config.toml
num_hidden_layers = 8
hidden_size = 448
num_attention_heads = 7
num_key_value_heads = 1
head_dim = 64
intermediate_size = 1792
vocab_size = 21757
hidden_act = "squared_relu"
norm = "rmsnorm"
norm_place = "pre"
norm_eps = 1e-05
positions = "rope"
rope_theta = 10800.0
rope_fraction = 1.0
qk_norm = true
attn_scale = 0.131
bias = "none"
tie_word_embeddings = false
parallel_block = false
extras = ["gated attention", "an embedding shortcut", "skips across layers", "weighted sums over earlier layers", "capped logits"]
init = "trunc"
init_std_qkv = 0.023
init_std_o = 0.0
init_std_up = 0.023
init_std_down = 0.0
optimizer = "adam_atan2"
learning_rate = 0.000771
lr_mult_up = 1.03
beta1 = 0.9
beta2 = 0.95
lr_head = 0.00294
max_grad_norm = 2.0
warmup_steps = 551
schedule = "wsd"
decay_fraction = 0.551
decay_shape = "linear"
final_lr_fraction = 0.02
batch_tokens = [16384, 32768, 65536]
max_seq_len = 1024
doc_mask = true
train_tokens = 341400000
max_steps = 10831
dataset = "wikipedia_en"
Each number is 500 + 40 x the weight over its row's rms, rounded and kept within 0 to 999. Layers, rows and columns count from 0. Numbers have three digits each. The size before them is the row's rms in percent of the matrix's.

# layer 4 MLP up, 1792x448, rms 0.0537, rows 1730-1791, columns 336-447
092:487532500479547548545455445555476576531517514472499513479541476505523549463460553533498457480493541492490507473466479577517492486571491533485540554557533573511509558517513515468518554500522569579504451530464511536514472473478462538530541505538542470533463527586370451518451471428456550506551487449520467514559483514493497490536445465409
087:534526515515575523566467493492491489430441499545580541433568466419436497488500473534483560489523523531496510440550484447503529502529527544463511521506569512495535545532533597449531481445512489542511536509478510423535445435476575505567512537498475521494448430498492539492564453560474490520475475484524509519551456542468459568510504542515
110:552454529553520500513511466546478576530520493430497518528481498531585614537519489474494490451428428502491551447404518482552490531520478538474531490461402434462461581521495543470433534550528478506460483490551455564461481454531521608503526530509473446472484524503545556569509500563479557524478519499495499420526514552550523499431497472498
099:491484546538482492519531514455507544512512558489586582477466431453469452477568527507542498533443554469500443460541501441524520554510525553501465489510434500501454524473445533582552512557470504492514589556510494489571489523523504485478482490537458565500460537496462482468471513516510465475480518415488449507468466516539507509477496528488
102:469484389540467443465552428478520515428475406525557525515569516447497543489466480485471535496479553488507518598447484576466485491510517533546445508473539503506488507470451450476466546552490492515469415482508486459585549523562470469556555498503535480567532559444483572468545565533546505555513502481505497545509528502469528510478486490438
103:581496483525540466486507479489516523535607492506482511511448525553551494499565480520521515470513510496623531539521446454559444482413496445561536494514525523472443526488479493502501563523496566509582540518422470512466466582504489497543482483472459427473434438507467564447533516458518477537509471436431531491487559594458509495549451522522
105:542528503558539535445451487510419511537462502524520511504577467465512528524533437467490495436454538507507476495510495513533542472446482498560511491431487522550557520563590551489523550450465497467500430518469475493552483580492477484449577570531529501507473527447498504480538487568475567462467494525474496502565489612516497532582494552483
100:515445524511526511489499466482531539528490443463436526444532485467563543526536534481489483460449541486444431447507451473463454495469480468512450571493419515543469495528536474492525626546493494558489506461486501562524438447539569504420497583500512511559475491471553581453555507484439532506453485471562414558493528523484538520472486499492
098:508474483480429455550472482520475469513508539524518457505519526512563481513475535535478563523526551482561535532464499502538458526524411464487547489483472497551463546508503477475417522468454527469591518506456471468470450501455477505542595564511498510497467535471459487515492486554487484502450454485529451481504485521486493611561519513514
097:564540444523470452481468540509448459499462516460508456462507510479498444507534510460436437492473480487514471420557491556528435551506511550489480494568468514508531525534513576544531544463482498453503528475549491478459503590520561439481529491466507483443508447538516552578475501535511495479587497505491552493507481490515549486530453586491
102:497444505561527564462500462527454474495476576398519523459508531577507517496479548577456417434511491485445471467459530463520470534434508508484538541462443562524489460543489503467514461515502454469518442450520499453534567568515501534525564581486489491524538542473423525473510507518564470542508498438493558450550474492502503476519478430544
106:473552540536527472542485523472462526478461511530563453483512549493536502512456500528461494504505459514545518522434540481515424592385487526523483487497502560490525525620451544444502466488432476460518511540494467479523442553526499483434533453472464481512528505497465506459507466418418559566467458471554432510518510519509534546500413500517
094:580470539457510421563481504502528461530474514436521529515457542445467512539523510458514482461478550549495505495538443502416527497453516504557471555477478493538566490522489513514555499540526447473595482519502479431497538550516569400505492541539466459502551401420504583498512524556504440453490497434404500479493522532475508548508522533522
096:486502494535521448471509491511425530524486546516437578608526477525524539565541491503471520542509465493461506438524426504524527489507506520493500513447479480514478552507519563458493469440462504497465561503499520479474519464521548537460448502474426446519524545511519492488489439525580570463530509467498519440496519460498472499489494498503
102:532436535473582489511528569514489543565471502470559426517448487589455494451421477469483509450505552515531497532474431495452425454445447498462464516456504542575532455546484479490560531469513436489508483518467464497477498505559520544458485531530482414512472460447365499438551568507479498485522442516441531547445503506520524533523514483508
093:507441548510484478492551488449518469429492481501488512453595557486498542569566497502491475464494540494482451505471476555507528480477486499544560505490457491497477531508455510459517574502509475502529459590524447522507489487491425495513538531521471547533505446508536461514490533495520482460576528454523481536531458552462514546481479478522
115:466572535568514572486537505486431491534495515498467525528546526566420490495446434533491466478477499498503517590518463490547521456431450560499473491516510465448454521497586547486442524503507538484481509504512499473556527475523479511478492514545547535475518533524471564477508563559513523463532442462573469467483531497424528481546444562486
096:562527501467508504508505536419535507548622516563525527504527472531524549526542508439435495472472460501521491504557514480461466544466481485529494478505442559524469508535481434529516482478590513524546505437507422567538515498545481492475517416462531541537454449525485513427495513477488490545478497528409558558485580533558530498519502490501
095:620512435502525509532462383455466519490482522524519503458504554457506483557486550571562523460436587517557466557553514481538416505461521504563471507521565491474455528587519502509527493428541534497567475486496523466453524462516464515538570449592435510582524461514521473436464474487462545551537474515503420496533487510536485509524485527469
108:484510508560507526579465544482522493503503557491566474558513538453507540505553441468484435425505465471414483461459536526515552506538542504558469534548491534499472440531486459494494563527499459521480508470493528455471486551581438501447513522537542486506513539482405474464523491494496479518470419509546540439514559544509512524534497551438
092:461513490469535529452495500477468472499542472507479488500610437524476553472518528470470496505451480487514502551532465495468560492464545517495507537453532471500498520554453477521491437545462478425506484499485522513491409487485558486474473537571502448551486442502503543537502545543452585506517539442559541474452481560545502476537481585503
095:495446407478531533518474500548491549541545450488487449498480515542466497490448512500519451546491554448620455467596467545464502559504481460535427527476535509448479469469535491488461549540457508551454569529508480537533524488555510497484520469493458491539530489564503465501488557477528616535467451466454531466564520541472515556468493479485
086:561489510425500533507541501538468532546500442569561486522488493487568494499527437551495491440529469439540550500421547540484513501545484537516478429450535518516480468439466476552528464554447432542531511486473549579502500481520536513524513509561496521493501560541419451481507453497404499489500466397483531575588525464541492558456493446520
108:495473454537485531531461449504493460478567437472553523434579546423548450514524434436465577502468551502465505470417578548484490496525473505471497545489472477441493447448462513550566549517375423513468526520485448552481455536500423462486538550515561487544512475541456450425493495494474566495515457514512441569516550551501527480557482509502
105:460545485529450606496438564532508509483509486522476449493495507501463514496522486434501511483504497478490390480457544542525568539492499392466489538411532500531511529472493629496482589553496471485523459512445518521497570546560476560418528545508493550501489443437446466482481411487493497512574482457494548515558513518541540549482512491495
102:530566497562470469581461536468516570608473485441499481451496537577455526509540467523468503516490516475484532574481495480530516506446508547546505504537481430521556526493491501484454519474500511461484482501459514503444573561499541452498545467516459472489467524450459482531506489535520488502546477498523452507571485539499519510559462450493
097:590451473505464485481465455509509516512519531463469471574492560446450503512514416464506468483515571499524490504495471486535443466432471462494584508511417456503523486466489520445556476472419550604553518444451464531424465454474520495440536499514523497546555496466497443500477494495461463471535406518553556527491529571525484443583508604483
096:515473526502428479516575484562445586447473550502495526470480546498452510545451540472451556474518458535495562530457480453510524530483510545445481553493477482589436474451565527511533471515487476519488483502489402515498500496539496475472517520489538470498522448476503493415597458514532497479480532487531516499517411498473535550461478474545
108:513499516511468491426506513456416466462471507516511515500495525476454502497473472472441541453488492480490553474531507558530470522487458468623515528526521461545505492539431482539580523463480496475466508449516414513497528525516489436540482505565535474569428498456447501574540508495504509556430483416491431516490467464482482556487421548492
115:509503560484460463565545541457512496561494515604496492535525587502449545545485549384461505477398574540515481554424460471526530464451517549480524588488498579561522560490501470486543505511549523510536486519504440456545424538453449533458480501442455569568473532490499431463459554487496500532461487502500481434561455457506517448545458537494
121:486477488492452433492525493519512496529524524459470460473501413468615537570540452526532475488483465453512502507502570506494479600456503473482547511484538526459495560548543503487481492546398439601478557478486516486529527568520552517483515515460485633491496467532489541486466471567477500475399557459555604563525496487451517559489429522476
100:527500414521481471520498491498516552486512505570470546520514502523554489534595412535542481527538551573470529458502501475457540491495456416482551507470465555505514485560509462505540466506533512516575519584522503465457466487463529493534493433486568457497498446522428538545430511412492557428499536498440478544489463511473535469508429520452
112:480584505497502539465513419543501472483531525592497493556462519556467522466541559475530520480506473415477465537472581505447521462487554555497541580450480487439573488457558511490445620499570485532569453472471517534396530499464550501572553514454459447494426555496492457484434537519519470493553434447489473408476482522473502521504445511454
105:519511459493453483515544478460464547553481542534561515522497518454461518518410479522504470505495515442592563475410562410491537512510514536502532515463511584485433472444454469479486486559499554488522523467535465442454529441539567552456504525566422520532487542483502496470519427596516553374417430467495490479495418489506446558482482511517
097:470546482489467461536561492497508512476486491546477536486560499503499491575548518439526534479522515480541479431529473501505478485522529536523540507513484517461461506528474493481499575572485521526478511550503422484504520511490473575525490470500426584495467521539511604518480503526535600463492536499549510488500547501488539558496474508489
097:463506520507505444491486455520483497516541501452538476504516488522470486456492553475511458459526557499524576575501447445481484506529449451498503494390503504491560502495487485479410517547495450508553552529474487506466516465527507533507445504449521494518544498449439483512515513519518464469525447500483469562576404515463503562489481477455
106:568494518496578550517508455505478504552440519482524523526582538563566551468481542530487509452488525509496545523481533505554527508475582512460529503525470527499491566479492479453493516570498510481466523470487533556462458529519523525460525450531521491498513523528465529490481452477401510496517561473570544421495474518487482510502445439466
100:449553511557544451529519435504496483538574527493444500529467419415478489474486532427485527470523545484541537480503530501511443501510491481525445574469573485503622489444506520469574512501497427420523455488466575490486476494595523516550518520441491423518495511475468417453538572480504493471515507475470481541489534503514530506468442537496
105:499497531506559578521488471457454525458502517469495556478489461455543555504494456531515546490498456476526528465482518566467509506460520519485440535537576518481459484548494544553578489466418542500497483534587472532440447502453542503422545504517434545547545598521480528503477441498554545513446541481451480492520494553475501554467520534516
101:558475499592486476537467435451507551504435536519534521503492469537478562592478513415464448404549506504476510498524490424570506524451407482517586524534471528526528455509473473503472463480463553432511469532497429511483454512473538421488464531470502496494442555499480442508518491513492498491525516465502418539515510552472465441444531524489
103:518493447517524486569524499512456458495519552533423551386526496491510549528547548470475533452463492466535467542530478440484540466450525538520460539503559473517461440520456482498492570530494511490532494525528460499553466576513527502492546495542444508551459484550515497500504542627512473490485496468467477495507423495447528450583499454491
105:482475476518559483548577533443537496449470482475496532524519414518523521512522561519494519431485472473505521496441388482461475534445472399496478522496483495417463523480465491527571540443421543449513503467515470462417475444526489476512467495494497496554547491473472481497459475467524528528472501472545432548478495479515474510471506482423
098:478548467526468506438488474460515515561480488512569520452523580582525506517437534530500491571437515483400497482519571521479549465516496456514477498509478440491458432485444405515531536533476440577590499487490528517506507484530546582448556423508500500542552562510479560493521443513546509521508504482455469473510541516486486526457506567482
107:524500537518455485506480459480534489508493444478510553504504505543549465522458483560556472490503514392588519529457553458584479532517540566469571474464372502493550504456517548508448495502527442517470494544475418578481443483573513492467634481542587485500572519485420543500490457493484489510511510478410507459622544528458519539481463488502
103:551454516522427553477474515526453451476500482507548548548535509471481521510492439529499491542482559485501526437515520510468517563508504455514510497461551451510459541502475562551510598413465481516485546463492481475392498506496536412463489521514482526532468536433429526586463502429469483437500539507470551495522544531521481502493408546500
094:545482480547524499509557475475508483442446452482457546480573481484490530479493577494524535492436527497524473501472530542512447542401471448505421557483432489477498382553495492532561518644488478453487516526506474523508551569526575498526469526512484562467481518490408478429581543498549513517476555456499535477496459477515634506483488485439
100:540405573483541525496502531516527532499451547537539537572452551471506531534475553437487556513489473502484500529397464550534520453501512484496553520536507474568591583544393549510517479401407512519596520552511460471496447549527622489475487534455458438523520492456502441501554539470503518429529509479640462522481572504462521520444482529477
101:585513545508487553507501513560484514511551531495485467462492491511517516515548528527561494514468490520483552503479468438429518596504493412475447497532480468609445469510544490614573492547510551542555503474507497499494590517479477536503511513435472504499530486453439489536458606508558446583474583465532500404540476537457541556557399546447
087:582469459494521499543535491570497499431482445541501500499452527428443487530505451504458473375520497492552493470433547504495513473499492470559440485450456552525432457443509520554505484472448482517492477498527428512543543567525453492489514626501582494509562437498494494476458509489575538519485460510468489510575468542498536484489508474489
113:533475455464522538519524466518521564506502457503430579458514460447559513530572524540497484504488539492580472510442512515483433453466501558515500532475457457477567455408521525530459544521441537496544464524470498475445501485528460577472554554523512424490503501460470502438453510527486511479456401437546475519569491528460526641538500497461
100:480508499480479540532465492486450524555525532533570511472570566491506523524451537491498515499451550460575510527510508440497503468528531503501488495488533485528503487481466496487532530474464525474508445492556546503509561501442446463474510493532557525498598497525496490496449424515500488503572490494537542464459558521441492479501482519463
114:500563525520514510560490424537454498531530511458407525562477499501553578538468496571455558510554465521597529562473459468512514456469520503505546501554527534512482510495495552505475506523479491535539460526526437484512541510482435534479466482412573513484528426401533434563558546514420524467532521512434437472463474547527509551544453481466
100:482376490524528546551513594509514550535475585509521453474561553557512489516434517574476557487499491526516519536439483513464469528535433581491526512504494452484442510515445553460485465550518500493492510476510457464488587493467468497463522493477472540517535499460455514498456517501475471453544465487482391408527512531571477540495495483540
111:572508500481554489441453434534496494463517467478518555491534507541498488554541487502510501396507456441502438501424464551510534564463508488483516528541600444437511522527487500548549515500516545495516483562481549548636518517525475514550516497528539504541492552564451446477531525575531518472540465501450455491550527478497560515517458535522
101:521445436541475493564569542555466481460449489494504501451506517538479451580493501474559524498538533447508472487438521539580522540422517547481464481449451526500566422485573560417502563505479497475546505464512502505481519539506449506513621501475524480486491468515433456504487562525563432511480546491455478395543502631561543509568419460491
103:511479537473487447472508534474472536440512481528456498564532554479642525500471502540464467437521562483462516534520500495461541490516457471535520544415571546432510532538515505526453516512557514532509410457483480516437543507473549455508492520494510542579425568534425448531476566555491523458493455507460490552513444529590468552472464455511
100:515462450535449472488507481518468479495471468496544497468476510556468607500488454447515478482406482492453472432489579479494475555525530565576523510475461563516464506538561487440497524495518508476499464551508421502474527528507459480448488443460454531532546436440477507522528558470577473444498552502462546511526427590553511520540482491487
091:539443442459517498456568462597523472491468548499519441484569448514478601495517451535465456521499537488447462474533511513476490464463445542508498571442440483467584500503501499524518481534481540390511511524502538463498520500520495529467465499410442443491462515523487562471503450472527504456512530495574547482572487462537543521517472463511
109:530470466600439467492493483532463568569546508493469473481549475497522488509498544522508436436439483539498522483525498492419575539494545436514496539489529482528527543556426488545470516520541436420492456528469446501480462482640533478539505471525462432457576518536518578505472528543478543534435466509373534454449482527476485483514485583528
101:506473573422526496453442472518514446549526476503534542551499502478468510465645531433554462474454494512507524529557454488479521491531480505539490558519475566477531540596520547507467490535476480468497579458474483451560469514510596460464478514515500479529484510504474453445510583560449510506516446451580480566502519494446499466532426474540
101:520523457488541460472458484513454504527508450535555499514469601551504500481456559542485570517489505498547507505484600494545426511459429568569487497514535511465551475537519485494493592447496550476546424547490442507510542426537454488458512480490483452498498535563486455481504387516515579514477497511523488556568456516462575551498508574526
090:494406535405552464438522476510412461481513497452563481460512529461558528489510509429483530432538551542520483611549549473525535551462550521549456524451536560534478518547537506551494467467503534447507493536536384577554431553499525520445460499496466465557445416523505450423576464524515530537473502463596451515537518502427573487436504519488
# layer 4 MLP down (transposed), 1792x448, rms 0.0486, rows 1730-1791, columns 336-447
097:517538506495415462489495471466514450553477532514445499487479510563448531463454476545553415568481567519531569481540464491484494488541519556503492443504563477435506519534518456471546499515530558580456450554519513416486479491503513418504511477484520518468449489415552474413496443495576434453479492526471487555529424565548478511426476528445
092:449509539519460481546576510501525452499493470542495484454538524503498488537555504545460550509565465526466431498493491535542529493585525518500504438535435510513434494547521471504454485455554459530479458520502513462513489566510428489527516493490579500474452533456443578489454548544477513454516503551500449508468511503510463500584498505506
105:500493582555519474465503525513505507463485522443447494464497433474469589471536467480469464487518477442446468499510456513498436538481517540455485471559489438492460446486465417453474546533534495491578516552534462488453508484527555491430466495581551467510504485547563508521561577587427471524462546545449552518496471515558462557458539460520
097:529546509533408546538512493480556559538564457518472492501515484495486522507469447482491471520547482503536458537451414547435503493522491531549509456602521500455508530503477438408464514484488555566480488534449492519514495544479444479512504519532514519528515571511574530577525469562528513461541548490545578474486552461461507531581473504534
098:463458482492533486590434511545519522498530451542559489552551453504481477477539544430401530499504497561450478522512548494483510526435499541489500526449582432441552518509498471419460527454463529593486564479434458536563490509490500497522480491530484531557507485504466517482442498557428504524432547493539473520458477544518506464460471481523
103:486580531575577490501495486476549514509518528484477446495467499533480575580411456508494515537501380531470455492474509473627437519459436488410614451501489532498518494478456518473512468483516544417488441533503557452451567469510456443506465533569486450512511465558571549469554449516457503552466490492562516469427483448502470478505490495465
104:499549472521527533528456536544459484458434451494521566509535542480496522458440535566468492514505514548565473533469484472569546488490487524557488477509581523448565503482539571468470552471495497471515491517521543512439425537415533510480517553587472538523501551504613450552477535531584560532462524579507501423519484528550543528431509516457
098:554464430469564476498489513531555491513482530568469512470482426485536538500485525533497493498513527519490477456469525458434505433463461533577368472527406547508474466456583515577513541564546492437519513443533515532560474465555494512526508468559436508455457570529572462561518430530500511471483557498551526476509581536503472514428412486494
102:510507553390463484527455520534551542530507524522472545515550538505466390510547471394553402593556474438474445494442498508581478514448451488557498487540537504552438469488481530416459614471454502500395439481483540522513425554526525490492533475413520528496478498509438513523522536476477488525503476491438512494545477454525487508521475549535
097:514518471580527504469510482533544469500497509403496508482449529471474534476436510481433429482510487477545535508444483548499468446517493513477569515507499493531500465510470489539473502504431482518518487556527457511567438472494470449521531528560489503531531564501589527494611523527497458472556477541463554436514444513558473461470557472536
102:430508588491592525532467525473543484473607517530415466478519534502502490455490567559486466552497515525477506487509475573477550472440456445511459425521473476481487577516499525461499438488520431546544456489514483561585587504442479502483504576526524497506522510555452524471443548523523490538474566494475475457485603525533519494493559550571
106:499449515495520430538480571533540556447450542494554512527449507526475468454496491537455523501580537525477447532556554561423505484539456537472581569479477436498573498487569455586509522506515522491475539527438554450462472499490466548471452457483540481520460571509494439481554548481559541509506452517504518517454551510427559492486510542496
096:482408539521488502464484520515520477485485535474538515510513485503547491483521514535472524477473496485477530549545480543473465488498518512499513530455527477424590538506442522459514564516571482560532424516507441490462524488476505503503549542490462430503447540490525538489533490532502497464560558527417525497460488516469462505462568427572
100:496442519524536530490458524503496510486401469472476524461375505535491506463492455534526526526556528461526503563445498503433401496503428446577462525463498484522430510497520563526510499486451466472487484517483558553473466546466445536550507483571527423498545479462518555448547474533551470478503532564556523529429474547524539478474480479549
093:500558480629471521485493431524482496475446494537496545490535484473481553493531525506525522549533512496540471448500482527540511499589468531562513540589506439448512514445519527464458469492514558496525527467542531539475492437462492529441555430513491550497553528548514481548448489525565528503491529532544501437531462498481500487438489464437
094:459513431451464475547481511493542454544532510515523469498527449559519486454490413585469538526540470537537503517438506453491497509445486408514464482447470536552494435572496468464559572512534576509480436477481530478514524558504468527517497488513516478470457501467487508484538513505497504479457496555477479505436505533523432476512485457457
111:448483500499507520425553531473462549437490454522503474519454545503467510562514499526558537518520483484518438530485525422605546517503569531445495463542490500532416489587501527479469559511580460487530501512548441466420486544488506498472515484499472538518551479508445499576516503465528585443516503446483578497516520431498436465541479522476
099:474615539513490548494511515542505463552448443475534437469457444499536412480518467485476538572526422480456456459479486461483481454542521519470537531485524476555542480458495506446477512439493519529479480474493516451487552498515501524447446487493545455487464559487536442510422509526488518522474527444583434426506532487615512459451511520516
095:453498514488513475494479532534535518460509540477543530479464444464528479473458497518513484493463466519584510458473473480440550511513549537463532480469496497493436513467520458592499367508471527545414424486479468489494477464554474549559454495460469518452544497532498571521526479467454471445539525432511483438501521464517442535469437475508
105:487518424541547483511496462513489479422448459463571504437506471483543458496533416538529571490499518483547473476470452470478482476509515458448453513493538447520513504491549461452451442452517484510490492497464496543480548481505506493462494505523538521457381437437519387505495474470512461458478471511502515496446519418475458488528523500542
097:412525589481496457555508518519502473550447521485426504510485548490517496531483500494575549497495452535531523462428480518467482452530554454500507456551464538459557415535434504465546419479552489439547523553455543492459469470492502517502575543489540435477518508478457504570546516510547479540539485519492529577487534457430556479495521470576
095:522577444537494499567519454579458526522464510391492432526528507548496514496506526452507532469454485518574513545564451476502514484440545472539508520485538497456529518495485490545478419530510463479499496570524528512409459474526527495520488524450502507480493524551649419568472555541513503445497547495524492557507526491498521486538538455460
095:526503502506513488462485552523507471592484477620483470462519550495511482502512379549524529535447533459555488504529456531473422520575541503495449505492527441508462497463497478548450407516478495528414504497492496425460491468506465512477535527457492456471469506505505507552439525459526483450508501523476468537536567556545477525495508560533
101:454546523531460548567491484516484486540485442490506556496498503518480529451475457458465617513541574526546520437550526560519489445449487560427483539553461505432499541445495463491559491497460478464480591550527495462478472451527455545535555515461529465450535525501508545511512555499495526467508412453459538597503540497527503483485513507511
102:501495490503524511472465471500545573416472530471514488504496471485535465427449554526486511499444441571429508540520494452488552491531485442486492615392498485537493480463436487540480464496585392539476506526449507455518508469439491438521479560499498452406529460471563474410454452471472437494483517572495542556472529437415504476491563540520
100:439617510492449460474513479579449499469517435508509532541511488502493522492462486498471503433522425614517515484494464491466578529541475493477452583521580545450519409487477496569486448482454538469486469522526406462470502543535492499515507402481458493478501491521584548562589442483483474443507575543531502464512523497522496457487462539488
098:543442580460474463495509540618475547453445548512500472493490559565494498534503513484541477499422544479460547428506493475439463534477433551465498432483490531479505463508536519468506425495491529470483478508500602517503480504507550587551536466491473537542487376562508455538443497498470526502494472467559484494506515568558528477522482543514
098:511531511458550500470494552495488473424501506510443513495548542561619405431487429514533548553489519459496484527470516526516462533497493524518486471506528523426545459493482462542546450558526499520500435536519559590473531497561487514551562517519514420544465471480546542484445555454577487531547594562488465556476437486451462508494527533490
104:528497505483446582487511510447520539544505542499589480538475510535506540497541506514523520542514470456576477499532487534472476525509482450532572469513532496485501511538537485440520637600560553567501524496472484513525527441450543460565498560489483527523428539495482469511503462474519578466451507435449460503491462449434440555492449489409
109:466529453527454505475496490481517412501472445513541520469513463519453576569501537535428523530414484523507425520546510412501483493538490468471617452494525518448503480473500538455470479506485553455457430512467512509400410551552520464546457534515440507487527484522526503450490494528519526448564513468549553544439432588572550469464535497566
114:497468561451524500567493549551390530521517506500488533531392488518497484536490502537472502474487565488558582540500528496419464482481508494464526522460493539562527533484512484506515543525457545577509524458559494497605477443476484550497441528524498471509461582442413549488510461463556486445462502511482579614520509470453529472513487577506
100:474564408542505542551503506395510523517520461572479539525489490525502439468516410490513388491484514490466483461487448513530509498552529489474476456477435525584535462526494506523521548457555533403527414516575511374465462473508493550500510437512540447518525444458491458541543500462532474458592471454483455426512511487521444452522434530468
107:465476471426407495540494537547460465555491555472538490510538554511483532614481534507459507469515517483512540471422480531559543479453480479533486501505559504474488501488504522489537428453499513497484484556525491429559518519509552493486555463450512461506602456436554469542486484514511503571507480500437517593454531516470459501493545526527
100:536559446478447496494468514527472457447449408472487514535534527568523470498503485518451499475511493512432461495563630528556485470436525599499498543534486538490493477433482497518552550483497536534471485533468504482526414470534533511566589517506539465481519525424498500518525537514458446537546524468490529482529543515432474510502455555478
096:507443530549557452542491569513524473541445456418434482464513477498524461443482468514486499495541554483421566480431576516461451481520532435567562403413468498477496431515558484447481500532551518475495440474479479435496540483545490474486533489575457538506484465491445516517547468453549482506491538529443536450419548508456465512517509518477
100:465460471499510522520511463434508445514502418496485462508508444563498555574514561483542472474423523567519528538539499559475482459442507489555487564555420391484487527510506500503530484450503465545462510485482588462494514436551546472498546502533375551527491518568489404539482463546542491506528427499518475550529526488529506491453506469499
106:546490503493556536477496499557539594499500501536534449466529509482536553508495478473530552486546491459464532444506555526463525424498430501504476468458423539526479462515534445515466463506495480532512469509427439506529496544538505535470460596433456530522532437549417515516529604504505526463448425506496499509474544459414531538500518507429
099:487424495485508505585504558520474496546468575516393496540495452500481502528520556494459453506565491513550462433545445502490522530533546530461562516438554468495507559544455445438541437464520504465540469485449520520540507510535508497483521493495535462530492483489533517536450509491503542492480580482505491494505519494458507498484518564533
103:502480542500509566590425572489510493532501504525557547508507474491559499492578451522552561463518532629464432531500452494514556523375518567427463491588435548478439499540513436461488478482489490452467458541525451488517491480443519510477489524549522552468439543481557501522530489456504457533465548586532433548459436522446474510463493479529
101:526489601475480600535465567580521439513493493525478520492522457526526573534551480522541494507507498477531454420531420555522500493534500460461533458479496515465457489459438445533543411477488537440446477488496441526468491563549470473530487515507451540466567512533505486561440499518550541500530547522487547512488481470460518506494525562406
106:521515470533477507593537514570502496499435515464381514464441472431570529492506547512494447462496470461566517495467452464479485542537471522477613525519517460514525527531472461494467413532499484515473448499628543522498438547474491422509517467464515553431510538542593513452471502487523561497527466533460509487507491610503511500549498451492
106:458528542439524492510553543480412426496479465519501458507536461538498480433488482550452572500529468478500511550523521469530539543537501478468449513487461535481531463506491494545460468511474541463540470471422451511594496568513492521505523481483536494581412519503562547540472543518452516457470560492480552515478531521502519509509571497479
099:497557486531466370484505490464516509479497474483547579520557474624466540546488508486456464548514421532510461505526513449442538506521493510571479488541502458514536566528456473559492539471459420500498538519483551494430480562514524508516537453490566477514549508525515498509491485532544490436558513541468447457457527454455499460575423492459
103:526489481504522526496542502542512460500450491452485514478582511455514475458505527586544488508536513531480564479462515480483518542519522510536583483467522504521520448495525521473503444476520464565510535514503488512436378508447488567516522485488517499556434518459529568403504505546556465525593518570589387503548547511506471534467488481467
102:462513520520498568513461457533498498440517500489507575511494418506561518465463464463478513504492421514477555474530451498466493495528491461471450495522516544590509498513510411483613414502449472500494519498447506486516494487501486476599512519487483502552521545506507399508451509437412451469482494476528518550517467564480451473583531530455
095:535560540481457423513463529472512488515503530478473468493496456495538504386470514523542487544472521528541607517552466474498548474481468543500479518525551477460482485478490505502488481391563459549508518538565488489520536548428491564501466461510492519510444501511429499505467415544486526453529462463473503500453589509449492489459502542520
099:527485506521553548555485548443503495567500526468504535472454509552499509508440462554446545531486503484512474505451428564631484471494538527493494506448558462549525465493439533505450502418446543570452507461484500501492486510456527446487436539479541570524490472470529467543511531470455490482489544510508471489536539528449572501511459443540
103:490426522525533486478448475494524402527506609533451507431473486450436484473495524460540553475482526553522454501494554567540462521464546404438466454485508499482495494548529559498553518543487517516458489526501556491535525524516452525454449518448525509547566489502492478593533482510551453529493535472564474449515510497502492534518538468480
091:538554505487443494529511498491489510528500472484489502530436493475532492497433447471562467555489454521512555554548535513455475543524471461527446537493541531549455466498495483500548353477569481539464541447562556504497492462501544490500518478494544487432504436448499433502446471475459497509500452517529494493487537512604444521536455560446
107:512484496534527524426462516475485479410382523520590548550526430461543565469551489499541500538492544549554489532510540563534463538525543497488572514477442464458453476547520519523483439450526510491491457446522566520486525468455477478520553522481446487503471519552477435510474523447482485514519544532530530415476544505472477503487468508528
099:460551497470480496521452575545458519514485426452531428488452537527526514523471551498484548458518534503533472558522458518592513440487473504573525468490510554551522485492426468451569482489523545442451492558546509466543490508489590499518477498508392480505542484504600482569415527445512558524513548459460519511442496492435488461537517470542
110:456560506484554491565547504507554519449511442523489511556564568439498423492483555514451589553534531550520573461488428458496492460520562508537485508505548415503566564520479563482439503445523489414457478539482472487483535516505450488450456542575550464451540461431533482494509505562482490515451609485443520480472524493483528509473555481473
101:572422483512581451433480512572475418428511499514535470519478452467476484462477527582516486549520529524504507431520459530507524503494533427461514529456486535374536509511490482485502470460567539491490469553478490573479504486551475463516494456480511559568544448561502535461480483558573463476490558482438474530470413498532498491540533511467
108:461482434521532473491505543545489556508511532512493520469524460540524490535491506525460497508557451481431483425486426475489581497479519429497464484454495491507473487518536468465488504495446532487492485480482523503490462541500481509513593472494430488529554561546439471442523514480516487448484526567541493492438445574464493474582431565430
101:522487514495475497510456530505579518507533496548554502519499488521501437525508498535540610439567500513455612470475523499574526555525488501519499525525530497518481424461485485449548525464476577494518459516533506593558509525490531494521450506494486481489509477488453481510482502449546436486556531427528468480462497539512503480484495490499
102:532498591493470514475473535436492463480470497435519549453502572501496553481502560497466494513581554464390510504485434455494492499560484502574584470480558546503523481438482518470480453476551485523431410582551517522482485437582518460570519563462444516468509514521540495531535524520483538437552521474466495443528484481470511491488522523557
100:491464497519516542449500504473504493520489442595505523568485510476533533539459475533522469489477527522572475443488496529454442507542596483502565481555552460540512564547537506432494556495522542487579397463491499475432480525543407528489497503485518389442454485470526503483518514506567484470598487524513535436493472490497407469557499528518
093:517505509477546526482534503511501556507558477487462478466510556495507511396587430459507480544579563495480489529489513510512446511529476476488509573452525528527521501511429492535496536503588499460489388465531465473490528548537456557490487520539468479547489468509426506445519553505461464452498510598493449462494535538567486483525441465527
107:543506485455471473603498494551505571555481471410541492481479488525522490514576531604466520482437473494464485489434478499529523467500541423542537465542505490563525442484477488476532456543506504456461529509472474468504518505422516484541467476413444497522540423536529598469467490510532545396455437532515471471569485529433468509517544588472
100:502442511490525464481443449476535531511556403471489530516555460491509525529533503505504558463474474516443528493509476526444519494425480543549516451557574428534453457533499499460500504484524525516493536501564438496525491460501477564513490562514510451565434503444483561481501501482478481579500501505532527490465580582407528494425461503581
100:461555517533504475484535567588484471490478522428536515524484479605587573516422453518498487497461419480507466513480484484517514573447437484497526478455506492513463479485459483445552335561556483470522479517455518491518531480468457523482522491490542450539538465528490480538480506439551450477534518532454545566397425483482493469519517520495
092:468528476497495567494511481477514501595478499450443497521436444540436528468513489507541445432447494476469418504521481554506468548569536547458490539517496530506498496509559515496540472558410530446513478492525546473472542548597474469553460408580492479506502541461557521445557491503505608456498514524473481558519489501432505481563514460520